Part of a small language model's weights.
Architecture: LayerNorm before each block, rotary positions, tied embeddings, attention and MLP in parallel.
Each number is 500 + 25 x the weight over its row's rms, rounded and kept within 0 to 999. Layers, rows and columns count from 0. Numbers have three digits each. The size before them is the row's rms in percent of the matrix's.

# k: layer 4 attention key, 64x384, rms 0.0758, rows 29-39, columns 0-191
# q: layer 4 attention query, 384x384, rms 0.111, rows 30-40,94-103,158-167,222-231,286-295,350-359, columns 0-191
k29 123:506486513467469495511531532513433500497501495506484526508518494506471526483495498538500529489470488525499476493511502482525466508511517523473495489479488451499525493502524472503468503484461527472516507554504523449526502527498483481531487534502531472468497520495528498488503551477538474474516489475500495512527489522516476519534508489469527476500504484488458516502506535450536535494556494491489487461530518498505477488512467483482502444507504513479513492509456522501464484539499468507487497529513505525496466468456510499521470517507482487471509532515507521467455480539535520555
q30 104:495463481533491517550536510495510470485498518505519524514475502467500517517491481483545518474516497504562517530444495531511461466533493514481500558499520529514512445514497500522524471525525509483505481581442483517468505511497487508505546491508495520509521476448497458498469473455510476497478508492510480514482459453483513554495535486498468490530454522474467472494498537507509562482486516533507504533487459489459532516489474524500503481463472486494453497464521494474534499523504494507518530522510581510481541505510522500515509521528491476524485541508492433533500528525541512489
q94 113:478520503489487508493528517574516495525499470527499495518470540480484502508474463536539511466517517475483465506519520507480498458499526521473516465510496486500517513521468521480504471515500484488476446513484497540537519445497448476482529476525520523504505514457493501480478480491471494529477513539535491467459504493499493531491462452498480504501505460483508498512467515504516516548480528579499482514511542462530519487482525452497489482465482513500488496526471507446485526511510474561492498500496504486515508511477448439487495469484499488537463538532475527542516504511547489496
q158 094:474496549506498460507532518474505510483499479485533503551473499517491524501531497507506500515450473523524517443495492483477478515510574505501473513498487534498474517513499538466524511442470519469524504516475473486464508540497451508467506483527556514490538434451519522482486463476487505486524581466475511482473521499473506500535487487513467510504514540505486513505505518493486459510476536515528488545523489479537509461512510538499511486509505496525518478505491524497497517479512458506473506478542540534510518524500488524470461487511495495504457506472476501490500511500500525485
q222 093:477513540469482455520533499522540504495474501447491487514501475518488526516466504459508519483492491513537514490458508487479483503523498500514543484510513477508459480486543487488535538525501494510500493512441530455504461512502519500514539479572527478488476488450533513521456512477515528529513480468479501501528480516481472523503496510512530529521511526494484508483464491489503506492449520498536483529470471477493570537524486507502506511470479476433470514485482481453488537511475462480505487482501494509508519528507495522463511496508491473486504511434441507545476519515506484536
q286 083:490526533470524466531475489460507519514478515524510456488476488502536482507480518506493462519480472483519554468497497455467513510486528506457506501542545454479493466466459516508515533536485515493512503467477462532503489509493506517512512493522526497502485496501523474465462539524494479507533520493471488514524494520477500522475484525530490481506478489508522515496548529473474501490467493472499502489481454516503508493527505456538483508484506503570499528508463532490491430510463514501517508506498511496495511477521457506513469528527525508532516527484513511514514475475483494542
q350 146:524456503506491493533508517523483466523482516521496484472504525495509473491474482517511518465536525531491516517524499538480482467497504535483475516528465516484468482500535506521532485541535472459497486506496495479528554498550486486466521481556496532512435459475524491515487450513543519479457465530476513493501549459531532508479527491511493504498507522498479463500495525549495488499459532514463495518510493487541501495523474493472533532462469522448465517500513484453487531489499538495516468496501511520510509521495487555511485492493446530509515483485484484528521467543498533547
k30 108:551526492484478542520498504535506473529496482525474495491505534471494514537537494522537527505483518536476489513514498529482490463507501518459463466492455487485504517490529525485517472508515445446478504480530534523527503467543508491460515501530484487491465488530533487542520461477527503488489503487558547463459560453503527525474508471501505525486510516502508476475486540491479462529496525514491489508489516498485478468498468514493509506504442537507506446533504467463488497494531507505492509552499492490448509500519518479504518507503464530515502487481467523482516536505531499520
q31 096:528514509509474525502497508526492465428510503512509507529487505517501446535512502462508510513476523497494539490487499528496507502513480492493467521465506426488479454477496500511458515453480513481494475514508473495475506505506476461418508512489510470517510522455521474491472505472507523484514515509446484513508502487505474481490490508487488546512518523514498481524501488492515537524538563498500512502476500493494484489491502518536519490517520443496516479513511526518505514491496495483474492491478538542508525530476505502458481500504546540487466508479515504506511502454496479528
q95 110:493488512519507500533494518529502527553533503463504463500548461499498510529496495508515474486517486471500587465487463516503504496502495487495491481475501503529520476500470482476482490492505501519477477510521486411465459516478569501504502513503505476486503524484478494495501493492488520528495515461535486499503491480458482463506485501515500502467471510468511488568477505530505465454526507538478514503509474483471497514499509526524501491503490435469496515495515509542512502519516493469529522531508535483517509445480471516468493516501505475501521527494464454533533520501467486472
q159 090:497508461470535541496488488508446454489530501489534490505479526525523522475501498494451538474514511537546449495492448510521534511477509480526500482461476524481518499506514474458496491504495502481486539502521468498521512465505494518498514502541504522530526470505503516486483490508460504558494525502502520521482534545500511513546512479485479502491517517475494532451478469571500520462500513513513451464531495499502502494541516503445449471500519508506501459509508486476514468540435494501465482521515482477488550483516526451499458484492501444499469480519486497506495543493464523467
q223 099:518490480527545502530516464499505492495507507474532510531475505531496480454541466493526491512509480459499532536464522528516506494525481440499517542456499474490490521514487499507460552486480532482512535512511504548469463503515536476491523461481542489487504477481559470509490514510515465493473506492482501526479503455516534470496450505481508530512518500504497514496482490485515480515522514517504531550481519460447486468484510540519538464529509467534486522493526488526506482481503486516561505561493510534496484502501474479468459519482494485494489509497512506542487513463482488469
q287 087:538490482474503518570534497510485518502509538476473507501523512554496490470484527467487523447486512497499497513508501517504490467483480515487496457485462492502506500508533511480462474535481501497491511533529494515483512497508519448501516514541519461550457508490471458509476539508486498486513497514539522481532505495495489478481518496442464495481503482509454488530522498514500487502526532515478490510523517443530523460434482491478516517507505499493489495514501481504492481565516501530477531485510483521506465516522461476524455481486501522511539469547496543466533490483453487476
q351 150:501473494530498469490485506496535520509533499486527497478502479508499516448550445477514451499500442515500562513507527525510464460520509470470471489469518476487519512502491501508458493475517505518463514518548469487467444509501566518523481497472511487470473525505466521492513498490428513527484496497512449532508469503458521484536485484534472477459512502488546561489459496515509493463526489520493537524505492464497506500507549506501523483481513452529501552516501478547521523514486500504511508494437521507530477498480486484472495505481517496467524523512511514532541479505500500452
k31 110:454499513478484478462478478489524526520478505486499428501504491497450549502496484494503484518513505495523511502535502498484483493503514498478470466511472504488490511525469492480495514492523527507519519520517486467508440501478539465539519482498499537414504510498486558500480489494450527513482511472491500507508511495487527495514502526527470451477478516508532504472453467495512456496471490515523526500471504520523516545493534542495529540469459477459498535477517477515536515481514516470512524537493505489524509491519500487497488485531537473479498545518500460515527466507477494505
q32 028:520522514477512479514491490529506516508490468492476536475557494475483433478476518540476492463485484545476507495516473528516515488516500490492501526477556516513495460516478497525528491504529526489548522503497522516472470480513510503477533562503483533472518497499474529498521501520481470511506486487499494519524494516494463496505517539534524484495493495531499483469425532479504529455489486494501430487535514489501519512488502498507509532521535492484486486511491486512489507514461519470459527488499491498499504526548529497535549492503493518495503497527526470533493513466536506541
q96 033:464550531492501504515508494519479507482531488447458489473544514509522476504503536502467501490531473566472484471514503496536535496481502502527473526472493470462466492489549478483461483575466517489486482508509511505496498565544504515488531535508520490526468476463528539514488493497486466466471475510444462526523497479504555513528515490433528500504507490504474498485513484484485522500530521498467461482483515549488526486530477517513498507552451519535492472515465485531526481523489528486535481524501488491515513483509536477540505502515523531491510534512467496512548526495487508497
q160 169:505530471479528438488495507503486503497490466483490488490535504492499458475470483488459541456474518490463543518532517525523459466472499493515481474524511477479521505503517515504510492535511516508498513542500511474496497497481529506457486493510485489518477507498527505508492518475462433479502509500488508521533478503497506531504497565566471485544465508513505470516501498492474536491529505520510472484471485516507511521493490480491478497476461492497471508489543482529520526480496506475434482532505513548516482493481521467513513532530494546491505478524516482535506533481492522506
q224 046:497528506497498550514485507510504535485515464526494487501559532499457483470461472496451517483486513522522474523487501484486534501466498503491485518501522472525477508488480501507472482485515514530542484527469486512472505484473478483484484522507477470503557498522516490502540484506472484497479508554544514506514468527513480516486511532489505470498496511484514521515487537516428521502488502460526499550476509471482539506504537476474515486480460526539520443508523482449500476512468546532459514545506490503495444545460496457515463524473488521472534527514492494529509521478487520466
q288 208:465472513501526508509498537529487497509529460507479517522515528452481482468540520554498525516498506485490513549511483495489492496500510511460501489504505527543474513496503459461527526448499464510466507485503486472544467492486499535483510489465523491450514515543510520514515487485493477484500522515533513495526463489520531517511466495518494500517515522479496514504496467497446517503491477464507469474498487477508546518486532500473481489494482484508514473490509520459495492455442534487513499536443507518525479529499505521494531532486546516503548501499490436504437524485495511500
q352 027:508474526494484457502545505480500528518530518499481554527535475505549532511527505487520492470500526501493486428498516485498504482480477545504495530499457513490483441571503466498505486521491548507483520467498505471482484535512488469496493526471461507535512537495530448450492521509484516481475529506452451499499467479509513524485535535490496510525485550485473451481490490497522518502492523481463507533528499535506485552461521469502536483513540496468518458508557476522512498491517487457497484525515530514482507459473534516499496498498486520524514507557502516501484475513509511500
k32 038:477507467490519476503505488502470481484541522474490516476524498465508452508562504512481491513485480527453486518525484510459467505477467524462482482529502491499504516521528474458509483511494501464505529471477485452528447501548484542472510500445513500466501478476541468507503503471504465493479508482493529468517500473484532507486444469517508552491467518488533488496502497486439507504461515469484504506475477512443526544486517520500509489536497503528476535495515481471472502463467462464516488512480501491502493498487532469462498494494515529476515525473483456516494537480461512496
q33 065:483530523500531474473517520500459496522575503503476496529481507497519477515496532455474488497528496493482494433510516505493519477513489513507468494491463436468511486484515490474451502445509495480486526499520478499493500497488488504489497533496506476511483524495493495494514494536480461471469514497497504526493526516449442469471476483509463475456484490534504468472494493487481445476493527463530491538499483495557495523499510501522482501493507527478468490504466466489528525478520480533517555508534525496473497440511458537493514530467480482527502504521512521473499551475502533512
q97 064:538495522510474519488504500433495506478500485477511507527492506480482511476478481509518486484493482496478475468550516462492513496509483484508492497466509510473521524518493520495487485515490509448525476512506510523497467522489463509471462482516474467483475474497443517518499507512489496482471500455499449538489508513493508564472536468498481537470476525464483478422511486502451507510471519441481518490544502493525479458495491516518480460511467526515538510538490523490500520509543518505491471479474500512515470508553448483462514449524506491431500503492472496479521520486501524482
q161 114:551479480516515477522475504501502522479519458487494500532507517541487487515481508466435512537537478541527503506507525424492505507547509500527493531487521500479513498480502558481488544513487501483510498504526473519546505459501475501503522541465496492496477489508516493532493559491478492541530494516497524506485504546467525468475484453497523509474542494508546534542552491509480446528543510517495461487541502502494502480525510498487514512521523532498558478509508499486485545450518475539481494511526487522522515495519501525510520482485515490482474480520532495492520497489521475476
q225 089:503501502507520470468521509488490467514481522454523499504511513505485533511499522483512447530537518533456505476553545487522459501520484492498469487468487502464503517507519493472498504524457524501488522485501502501483494507500496498515519534502502530502485538482501473522472481520464482504513511448482481497486537462491531527451471482566478538507521530496498454477521495481519453506503515505498495489474521519529489491491470502525481522498492487486453463474519484525537542440543514506492514465488494495509539489507488496493534488505481493515504490519515527484477534528500491497
q289 092:541485476510501481512464453474522531498483500517502478522487485487434462461507520475477510531487469481517506541467498483514479494464498476513545507517524465492523480491511511487470516516473520495510472500508483490514461453494511492486531508504500488480539492500483502474504541480468504472519524482566518484571475499501522565466484509522473495476520477521536562509455497524504464483532455513466473482511501490497503528498486505469528472546483547473569500492476483517494511498515531491509495497510486535483497465555538476545535465509524510500504505514552467515566493536499509473
q353 055:498473499445522496500461466538478484482518497463507470509512529476456515482469536517506505472495487478447509460505517475478488517511494504534486454474524510502480476493518478489528510471482472502518525501478545465478486524521492498439481489483520513478493539486505468470521521466510531536511546489542518492518518441524471522470487531466505501491529491532509501560483498550481499500547473479497508478518469502506471533520482522526488507459489506476508492520527488477508499465547504439515446472528458508538488527525478493504496493487483456482494497434520520477504503461444468509
k33 069:442486555484506463484506541513495508513518514522500537484502510487533499453487477497530468517497525496464497481542488537501511494483519524485472465544487547502500550485508499489472474506547496506496534483482479467502494515512511500481496508511502519518504509499524496485510515510490509488482544511514502520542505491509500521534477506489477512488504509520540485486487522469460510530481537505501499432457513532457510531447506546486500486460444529532482514490454489466464519493507465493478457553522480447501472449497489506519484492510474521478537525493489475534487532514472525500
q34 055:477497518465494512528521525465477521505520496489488497496501450477490511464463466510488475492490485505522521531470499499515538493509496532524510525478508476487503459473463460515488521469527533482516513513526492462459466514486549488527480549490465474486500501522439477499484470513501429484477501483481490527491478559458463481509511516501523527537506508525469480488483487470500488435507486470513491531524470495516515515460510473486498488518520500475475495497479517530519518512482528492509545542487498503501483498487522499508490517452488510472494479505505493503491497464508521511
q98 051:490517509466501498526482487462523513521529483505484503487513523500483524441489482516555500508481483544495472479504486444527530516482473493521496504496492542497481477516517504508454493516506499524504479531499497487484448539499480512474509524526485482467519522530492545539531522515453451499482474469498457509504480538488519477448520506454486468520498496481467512508499507460481470515463514454510511489470541479514508489474521498495503555437422504474525558516467514495452472505519477535475486518485516492480494484506466498516482481526496473508532506519482542502506531477488520494
q162 130:495507484498504537567503451504539457494521470521516535498505499512506530509522489495547538526461494464527518563503505517528516501443512517484517481524517519526509504519458493499509520537546514482531498487478497479548473483493526459501480474569487488519537517539511479494495486509518486495489435519499507505506508540496525542508510481487545449512503500527479489487530505488502502528521480515504525525484523516479499503474517513464526548499474478489516479495518473500492490568434536501525510537483457485488511489468539427521508482496564547500498493525495517484500444476513514529
q226 097:478520534505488561550491506469514500432471514518526532476531505512470514424450493521486500492478516512504472500511493528556518487497494507506474521519521514504502486518477497565531499514492533532522484515490509489492481480497520458509489493504523460503523511487482474516495493506512509472526510518453469510509514517535523494496515522482534536542514532484459515511546490495476568504538464498509533532487475521504512506485521484484522508523475486459474528512490527499494485564488525471520525514459485459533488520453545465504487514516487581505510508508512520518465475472494500499
q290 093:479469480516476530491465484518513455503501463560505501519505519514463539526469484549509491515480491459516470520486495472513491462471512479472529510516527541543459533555435511496487516460491503481470499504482487507541504458529504480491493483485509504485527503508464504503501511447483503486514536465515494498545500505503541532503489446528482450503436516509502509488425469524509464490475481498522503521515489520500497510476533503500547508460468468477524532510490543476512472508469522485448480488475473500519511523471495500501454443455549491480547525515470475506534502510526468472
q354 044:476507542465528460506502483486498514489506498518497536526497486517489517485496539488523498494486476468494513445491496500476549493492471523529438487479481503492470437560550469490485508518499523508517538468495546488465499539529513484483492498491488511521500532498546469449499517492543528466536514507505477495478487488501514540502509486450498515513519512512442496506491475511535456513529514490481507548504449514509495557474487484518520506524525519516519507505524466506492466502554490480491512497549529493507535472506494504500474502497471477488494521516484498521462499472479490515
k34 056:513493478479505509470480460510492519514508494482498507508500517496520484561477524471493527443517479489486525557504528477444457487520481503479512516511521487527563501513494475506485494514466510455489518430463491517473486469537473496501537488496473481519531499506505502557512485519480475524483468509530505525507526487473499505489482473542480522527465455481536501528496513526514463507436490494497518519485497484507559510497504449540515515472476504507457474482557465501491467486504476513457547485489528523491563519519492479484496486525524510560500506488474509483546535489495516462
q35 075:440544513542504505534508487488466497478501513484515559515503490511499442490503522483467524521499455522481509482530490530552508480491470446554487510490504509504527520492506524525488507501518529507498527458480489562492510479511486492505506507485496503504504482516505492472558469512493447515529487508512507513491486577463520477507490513498513483518524502534491505525523516468464495486517512464504465552498488523512469529544517490546517482523497490520513497494507484475501506499481527470507564544542532473452501502541524488476492534523556472492519517546506490481467518484490500519
q99 060:500513520531502542512481500480471502492505487480468536469460522487507484535489497502483485432460466551474444500476468489468483462502461513486490483515517523486472527547493518486502464499504518472496540541491501528496482505479497545471469459521477509485502505484531530471516497529511456512506476520506468537466497494467523516464526522476471517477510517481482522473515491508479532519447462492501470487522504522523463479508530498496469497477466521500540509508499531475484492504498484514491479473522520537486449480535497520458477468515508502456518487485508488485497490517493498474
q163 123:472492472509464492499534473494511525463481482520493536505501490539546512471456510478525529507502498525527511509501470494511538448497529481527522529470488482520472521485456507543432512503507527525497504462502475501461463496482488473500503485537473463513501472506478489506499487534544529455504468480472524503528483488487572488494498530492538508487494509499491480483494530468485429447455500490511496501489486464444509505525526500511491485499498491482463440521536463487475457533489500510486506501457555491494505485492532483504467523495506522494479479506504521487507488477517483510
q227 113:466492516502494466506477494530481456504525513493487499521541499502474508508492505453532509493548455538482500429493498505491517500526497487491524468442498491469500508468535504460434510531514503495510548477512489503506527518498470511510496509520497500505500555570497501502546477497508522531546500468535498493500479478479520489461501489518508486466518519521519489504479516518514433466489520486475484514491515454482526574521451501572507507481504506513481431469515475487510540471526508533522572508496496483510545462484516434451491485500466496495516502517492511476512512495500487511
q291 099:513484507498503516463527542515501520498471493493463507532504504474489476515452532460508498549533537547461468517517539518514498491494510507508504479512516501468492455561473521505490487464493506507487475492512515529523461489480500499523484521526480464507492526522479492508502461495481526522521514490491517490500503535508470522478489491480533538484470526493537525498484535480500468513512511480473484484498508479530511517466489495472515515459475511480511506502524457502532540465613547520482489479515508488534506458485518528490555470496492543480469514514533529505488509451471472532
q355 056:503470539483511483517493491489479481496514512471482510546496523465482540503496505509555487481513473508492496435463516535505507504465503519529515472483522476498502480513548465489506476528515504492514572464479517492493501507538503482435507524497503506541519563472520448434493508485544502481541502528498475485486495488514484576473497475486484517502493505511480495483520520506515484526485532478504476492513466506542462542481486507478520516497554476511529485498520484486498466501575522471501492475533521489529511500483497513486485512513496513493502526482497496486468506453492463492
k35 073:482529537471500509501539537461532496494492461504512453482506479505460498458528504486521468525479553517514464531528495529498573498517491547464446496525523517498508483519536444502478452490491521497499538506470508476524462521502532498521539550479505471495483523454527524492510530507478507490508525495491516528488486495495516482491450496522483503522499520495484468506510496483522496528457523479502533508478527503504520497488539494523510452490461494471480483516464510502469506495477455485502494468556494477514459507515508496508532491517516496466531524518464473484502564531535504504
q36 096:477461499505523492545538501458519486499497512494492544508491511484495490447492485520482508490475489526503501514497513537518488503479504495520524527478482483489526472496487517532498528472527553480499509530526503519492498528510510468498537524501476507506515525478496493471508493505502474497470486556494484532518494536493482495489499511470526504525507534504469481509467519470491505463531472452538524533534485513532484503499524499523534473494517484463526537477467509539537518528494545479530558551491510507481445511514542506508518566499537496518531492526458503505517498460501528529
q100 057:502511512490533543556521494468508535500547474517494514507503471524515489498518546543529523487541506530515488500533547461541513520520493482503462524526515510523503476494503529487462463454547559516522496558502495460499502538461507519459524543483448520493536508508512542526536505541481513534466488509467449510518513584483481481511454525535540486472529509465476493480478490475521462501484492485497500492531472469504502525489540471491502480506488525493515553498510525489512493485535507525469489552514496472500504494476532543495503501545515498508503492509499512475523495499539512490
q164 105:464473503469479511462534447459470495458431505481523500487475497565510544458508493511514476510498499466530516487526487476496499475502506505503551508476498500509493511491471426468494508483509515451474499475524461515491492502490490484512513512490514487504486491492446531517498538485504501517505555479518493516553514506505508475535497479513456486530507510515476468485513496496507489502452521492480502496466485522496478495478497497467519480500458504474460521488492531529503464563538507480456504500480521488517498505451480540499471481524506461534541466482476481511514518507524507491
q228 111:460452499489507529549502477501469490471503478543513525502483524510492532507473505503515537500462509475512509530484514454467525508498536521493552494458490483527544521509479513553481521465524512473489501497520547533537514498559487489429488509453493503527498504464495486466491508482529526496504527521483474531545510484481491519520533510499548504545527518531467531510484483486475502538503509504502487528525479500469488555497469471516554492505502478479506503474506492522461465500506547514513515548514541509541491527454522542484479486511491507460514502486502456498523512442512486469
q292 083:520493503522463546553485488489510510486503496488512478489481537497456510524540499512540506509495526476503540515511444482516528513487550501508527504504531512553511513488516447504494514500523515502457529520490436496509531431551493523496506483525519533493566441525529501484503504525512526491455484476535486485517503524527521553544473528477472513529516491542515527534479485484489474525463456516468528513483545463509528513487510498514468495493493504535547480506521503483485485477496505590499510513491523517530474485518488555489543498512480502522542467493545485478432536513485480514
q356 067:501494543525507442500517521440504519505505519539468546511504473507498509510496504472520466528493504479480507496477525493503519477476493539484482503475514512504499472530549462517463496522508540449499522495503541452476519510510500483465501519499494490494514520482520461471478491488551522496534471539498446507478493510481458541532509503491521561510509521508460471477501516494532489472494531471495537523528487507524500513485478466513527478539549471515493504468534479515484495511531503473491520490500534494482502451426498487486509501505497543522496514563488489470471498497508482467
k36 067:480510470511507486497462528551519552505470501489499522510531493509533500528528523492509515479512493494438510466508520503484477494522468484493461505533494522510527515495578545479525492508534525504514482477492495451529494502501521535493478476494496540474478506514479518519519445514470519499524525514503481491495475510517527522502541457525547495516518491484484500508527481487505523548536472509529466517509468518519541540490488532468494503501515549488491506524521487479502508498496458479510502518505466479500540486506535484476498510445510503517478528515448532532509478506491501533
q37 096:487529527493479538546564528445555522476500484475547549488511470515520462499436500532484512530473499506481490496509485497529478504490489478521556496494497497518512553507448507526503521526557504465507460501492520520497485525482453514487474487494516499495501449525461491465524482488482499534537524480535459490520488527498501528499515546500512490521456430510469484492525485490456506470517485483470478512477505461524429498493494491496514511511472467522530472501550507507502512457480525488504498518510515542503483537564546487488493477512529503487506498552517464513488505470467510511
q101 083:532484472468490495505521514475553518476506527530525511550514499484527543475492470476530489487478485485474556515491534521539520451490516421538478540523500522529504517509472522502533512501520464471538525538504471489514497523518492495445511454498492507543487530476480529505532486498435519470501468515482515489504509507482526537499492490518493475492495511480513478480502513513479510511510518497505450524538501459539482495545513482523470486494491512524498498464461481531509529529494503517528529489513539504511532496540507485496543486493519512514493513494503526491485516493488528466
q165 094:514478524509500495496477483506453502524489469512524464494515508474479496509527478506528458546493486463516562502445494534509488500484441473521498489505464536451527529531518490497496499537479506507505521515526526474487517477478505535500496514508518474474500484548565469581528525480527454493530499525515506494475509526494458539529481527535487507491495467474497498514467510490534497484513472495481487511531469468494516504480490487490504483506490492557508515462496460545489539529510486488484488490523554507509529531526517490473512475446517502524504523531481495502506461546530514521
q229 122:466524515497537509549497463504509486489540472477490527515542493526471465487513493511465517512492488518535554499481499540482510516499489452520534504463486477503485532477491507518535563500508495529520514539555481542477485505520517501500482485503536505499505500573471454508545523507510485478561516517513525528503492437471536502472526508508499492428498492520486555504530500510469447482530495482478482527525461462483507510518525471468511519542518520515517490462522509537495502487509556471502530499473507486486513528522551481467495506446516485499475500488548478524483460469480472524
q293 084:544525502515529493512508497497524479485479539467557536530506534488501473474482467510508479481516509473490500492509500502511501513448479466494496493516510479480554532497492507465571511461515534506449514524535498533511484511497535560478481525501509494494486497530501528472511498495493529504488530493544469458492480508497501546501520543553527504468463465511535542563545478532481518496528487475490489464536468486472489504529493478504473491522510519491545542539494456527543504539523521515483506471506481493507485474537533552540526521502507518521500481514488535505531465442455493524
q357 092:486462476436518493508502442557514510465500472465500544510475499491453481498525497530520520478491463502559499470477493503475489495496526433509473490505516488530484473490482486504537477471475477504522477537529480508512492547527494456481516504477484524553506504533519486470527557482538467516502494508515507511487525486509506519470486476499528520492517485530478498521491494523500491490573468492488488481547497511481444516492522511480517549477495495505529484508492524508559504456500504485524487492518479490486497552537526464511477529504491462516501490420540489462500495477452483547
k37 095:483513514481482491483502564470481527526484509519525469503524495514527523474498507479477496474513481481458500520514465502495467518507488544472542544486488525503529541500486475473453526526479503505468557508469512459508484475458501453552491522482495556482541519486453472541499451516471520500484464480487472483465490534507529458536501503536502449496470515475527511472519514484531493472455511509493480531458561466514503459489511485497476479485481505503471452490490491520481488546481482471493538519488481513500514465473503488515538479498515466503492512546484490482465513547512489491
q38 126:558527492502528503513473534520510532508501546503485460519525520493478472526538521519508510488508493503452510467481521510520477502517513480516458508516516499494490480494523513510497467487482478442500480486501480502467536495499477518480540498498524446519478508479531488545478472501498527496494572511489468475519544470503486486502481442500470552461491507491502520500479476541468535560490555496490489512521518474511510463486480526527477510523519522558469491516515544462462501507506500496454439532484512530513508491479499548503509477481509522461471504519488532498485522494463508494
q102 072:518520504557511488508475483504452526514451536488500484502508470510485475507481462502429497490541458479497538466493518527492506478533488530466499497496507451503485482531532453464543494512462494508486500475495485513498521501505512539497529477459535494480487466493470485486490491469518490488506524502532501494485489472546483484479494471514505506496479466544530475508505489499490497497497571495504494510495469504468512474481459517545513525514561536550469455478512536511547516527476502517508510546526539494533545492478478501483474468500473498478496546514513533551467479516459483493
q166 095:460515533496532497461497491486511472506557523473556466476503505516493476503484519514488498507542473495519482455502471498503516510521521452443469476435492459486492489475492494464476507421511509514454509519525476529493509536524495515508492569457481548514499513493544508537470483519472503514547531487514469483486504459489507459526542519484497516504489537474510499525477450497531507518504486484498472472534488505458480521525475530524474509520540489475476546503462490512540498523542453502483468506505479479527509451474476538484431518502487458521491511480481489519481547503533520467
q230 099:483507499520521498475522462461503491528538505477436472492482496492544517524521498542497470510574494490511527459460511527515501536482435479524522481520521507488507504529499454465452477512474470505515495470461474524505519480491483519462511499486470516507476507510486541487514544510513496538528476475496491511554512493513491518489480494499467506520463486529466476482500520527516494531446520502515486479467522528484500501490504508515437492504472511557482499475507493515490521485524481535488511482512525509468547513518455497477488470510527472496505503458542469508506495508488466490
q294 083:518492523489510530504472456541476484463516522500512538494512531476555494500485518485477505535512476496457525545512524449502494542486511471504518495474509459452516521510469471486484535522505538480483535489472496530469541512560514516491485531545515493527496505465545474480429510519468488497531466466483517484508509498506468454533523494543515485504496495515513531492489443516544526476506532518498520536491501483489506545510498506522495529506493493504484517523488489545513516492485486532499477502534504545480532525526483448526486536480476504456504510431508488480502519493545472518
q358 062:546519482520482535465481503502479475498528515501531492487505547503511488467471498490484500507493518501455509511535501507518475526496469487507582530508525517495502546472445551496481508507483510508502459469479504535511484497478482563517473506493527509451518480523469510519478472537471497496497519453512562509493510470510514477481489528536471439474469500471585503491503494509482528500505504511499493482452512474506511503509522486471485526499485497511482476498529546479514517518478508524514480510482509558531485525564486534471522488480515470453544510512477522541509511512487511489
k38 091:471493489536480492502482490480506464465522528476520486489522469514516523441532466486475487480496519481532450503516491465504517518537483552506511438510463430520520528492547487505497499472444509526503507515525525512505476510489540505531484477494503494508474500465486473508549462532512465491480465487494471533507430505472523468510509512502510455470543497536513528492509495461498487502527488535493514518472555452555526492508477511502518436469498473410504458486485474532463512503529506497545486469480486526557519527484487476524479513526512466511457498533540497489511516486488509507
q39 094:509492497515475485520560476483523495516492457463480534510486471518509496499532532517513504502495527502525500527484478494505533475526503506487473532491553495515510479453501462509503531449520499498515519510535512543490491493505516466483525493487491466522512459527536475437513485540535462506478494434443497490509546552471488497513477534539509476490526507519487524491498507466495468464498525533462534475552489502461464519500545494466515525533521506461478511471504486548518494559544530486499569528505479501481472530504526468530502541521534427508503458490504477488502467474471475501
q103 061:537486491470511528550526541512504517526517490487505469488490536505451503477523518491498470485504485518516484530466540527501526483478489508504497515497513519477529511491512541493477513499510526534517485557496517505511489486525526548494500510486470518477518511494513494507507510541519516480423499526498481516492521568473454520501546513539529491507511509489491504455486491507491520482461477478530501497506542488510462485524491517507512516481475532511483577535491489497520500461540484510498455502474471527483456487519453496521510477474491501511518485465437522490535488504500496501
q167 092:493515478474499470538526474503508479503479476469504560520478481507542497513489530498513507486459522515510466493537496482505546457513484533555480444543500510513451527485490504510531517493489490541520469488541542546489499528492500530527475478536473491491478491531500486541517544518500490452482469513454505515473489489493490511510502558453532468497510453520496532504519515453486466486528479479474504516488482528471504495500484492484507509503478501549502499493506479528530491532480482527538548500499487480469464499537546476502501502489487484516496460510499500536515435511483501528
q231 111:492461511479505523504536463491496525509487493497522532504481474494525487475491530465509516521494532495533498469516497528562507480457531510559522534514495449514460501478484489508511488479505532543493464501519518463498450509524524476492515501521469524509517507484489496469507524467513490489517462486456485493483478526492488506480519544504508484528472520501465507481483508494523472475512476501509534509519497529514435517493483466484526523498502473486513549472518507528566514508551506485486593500496476517520487492457488451494500514520511492503491544486489513504482457451496454528
q295 081:467486440504525522501562476554489512511534510479481489518519502495490500478523506507527492513481470503487490474488462502544499487481503475495504464486488490513500483493528503519477489444500487530532479468507521526521487531526480542453502545529506466537499543535472502463503493478509500486511532496494495455456466530462481524492503477412495497495487503537506508509446478486494481494499528501487467522497460487492467512478515475505545513500527514536522499506475520495485458498501518497511539471492498461509485493493481518531535521492539470477502511496528526487488467472537510517
q359 056:514483543507518494529521499469483511550484517525479481521459507438521497505512538518519506512501491489483506515502502503519514483466528511551481525492490488543487446545543478532511519513511525479496526491523482474496482472517496484459522529529518507511519538489508484452472495449549482489506487538494465480493511500505491520470502494492510523522493505540434483502493489480503498513492540498475502502514482511540452512476481504506539504518544504539514521554483487503493536531522480489511557474526508494508527501480499476461532518527542520507519507507494510471490515472487468496
k39 097:525473462529490494555508428529515486498535494491472427488509522522477507507510468475497498516522507467570536539467531477547515485547532493497445516493543499463511495556508496529531492480495518487526497511515459469508511496485520490514477525516522501515485488514526505477513498526471501488499463489487520521583516525492510516505503516523501460517502501436514500525487488460515509513487511561501480504492475486499519505528532505503469489488551508423536469503470504503484474478487502522495478490532495499488476469518492477495473508504520506541466463497535485510515502468538486489
q40 120:463496517532521514507480468535531520466480496453523505501485509529499489481518492505526556564540491529527525477492506510495486506514449466521465510488517504505499486512551498506474481509523546500511499508518469514498516464510510520493488473488493528518513546498529468499481527494507486479548524498503522451491484466474542515531492513472541495490501482483497527526494479489498492482521505492508489514519450513463511520539512526521495463495476508488488468506562481443494493505554503499511466503515498482458534482493491476499476474517530461502480495511483492462529501454532467476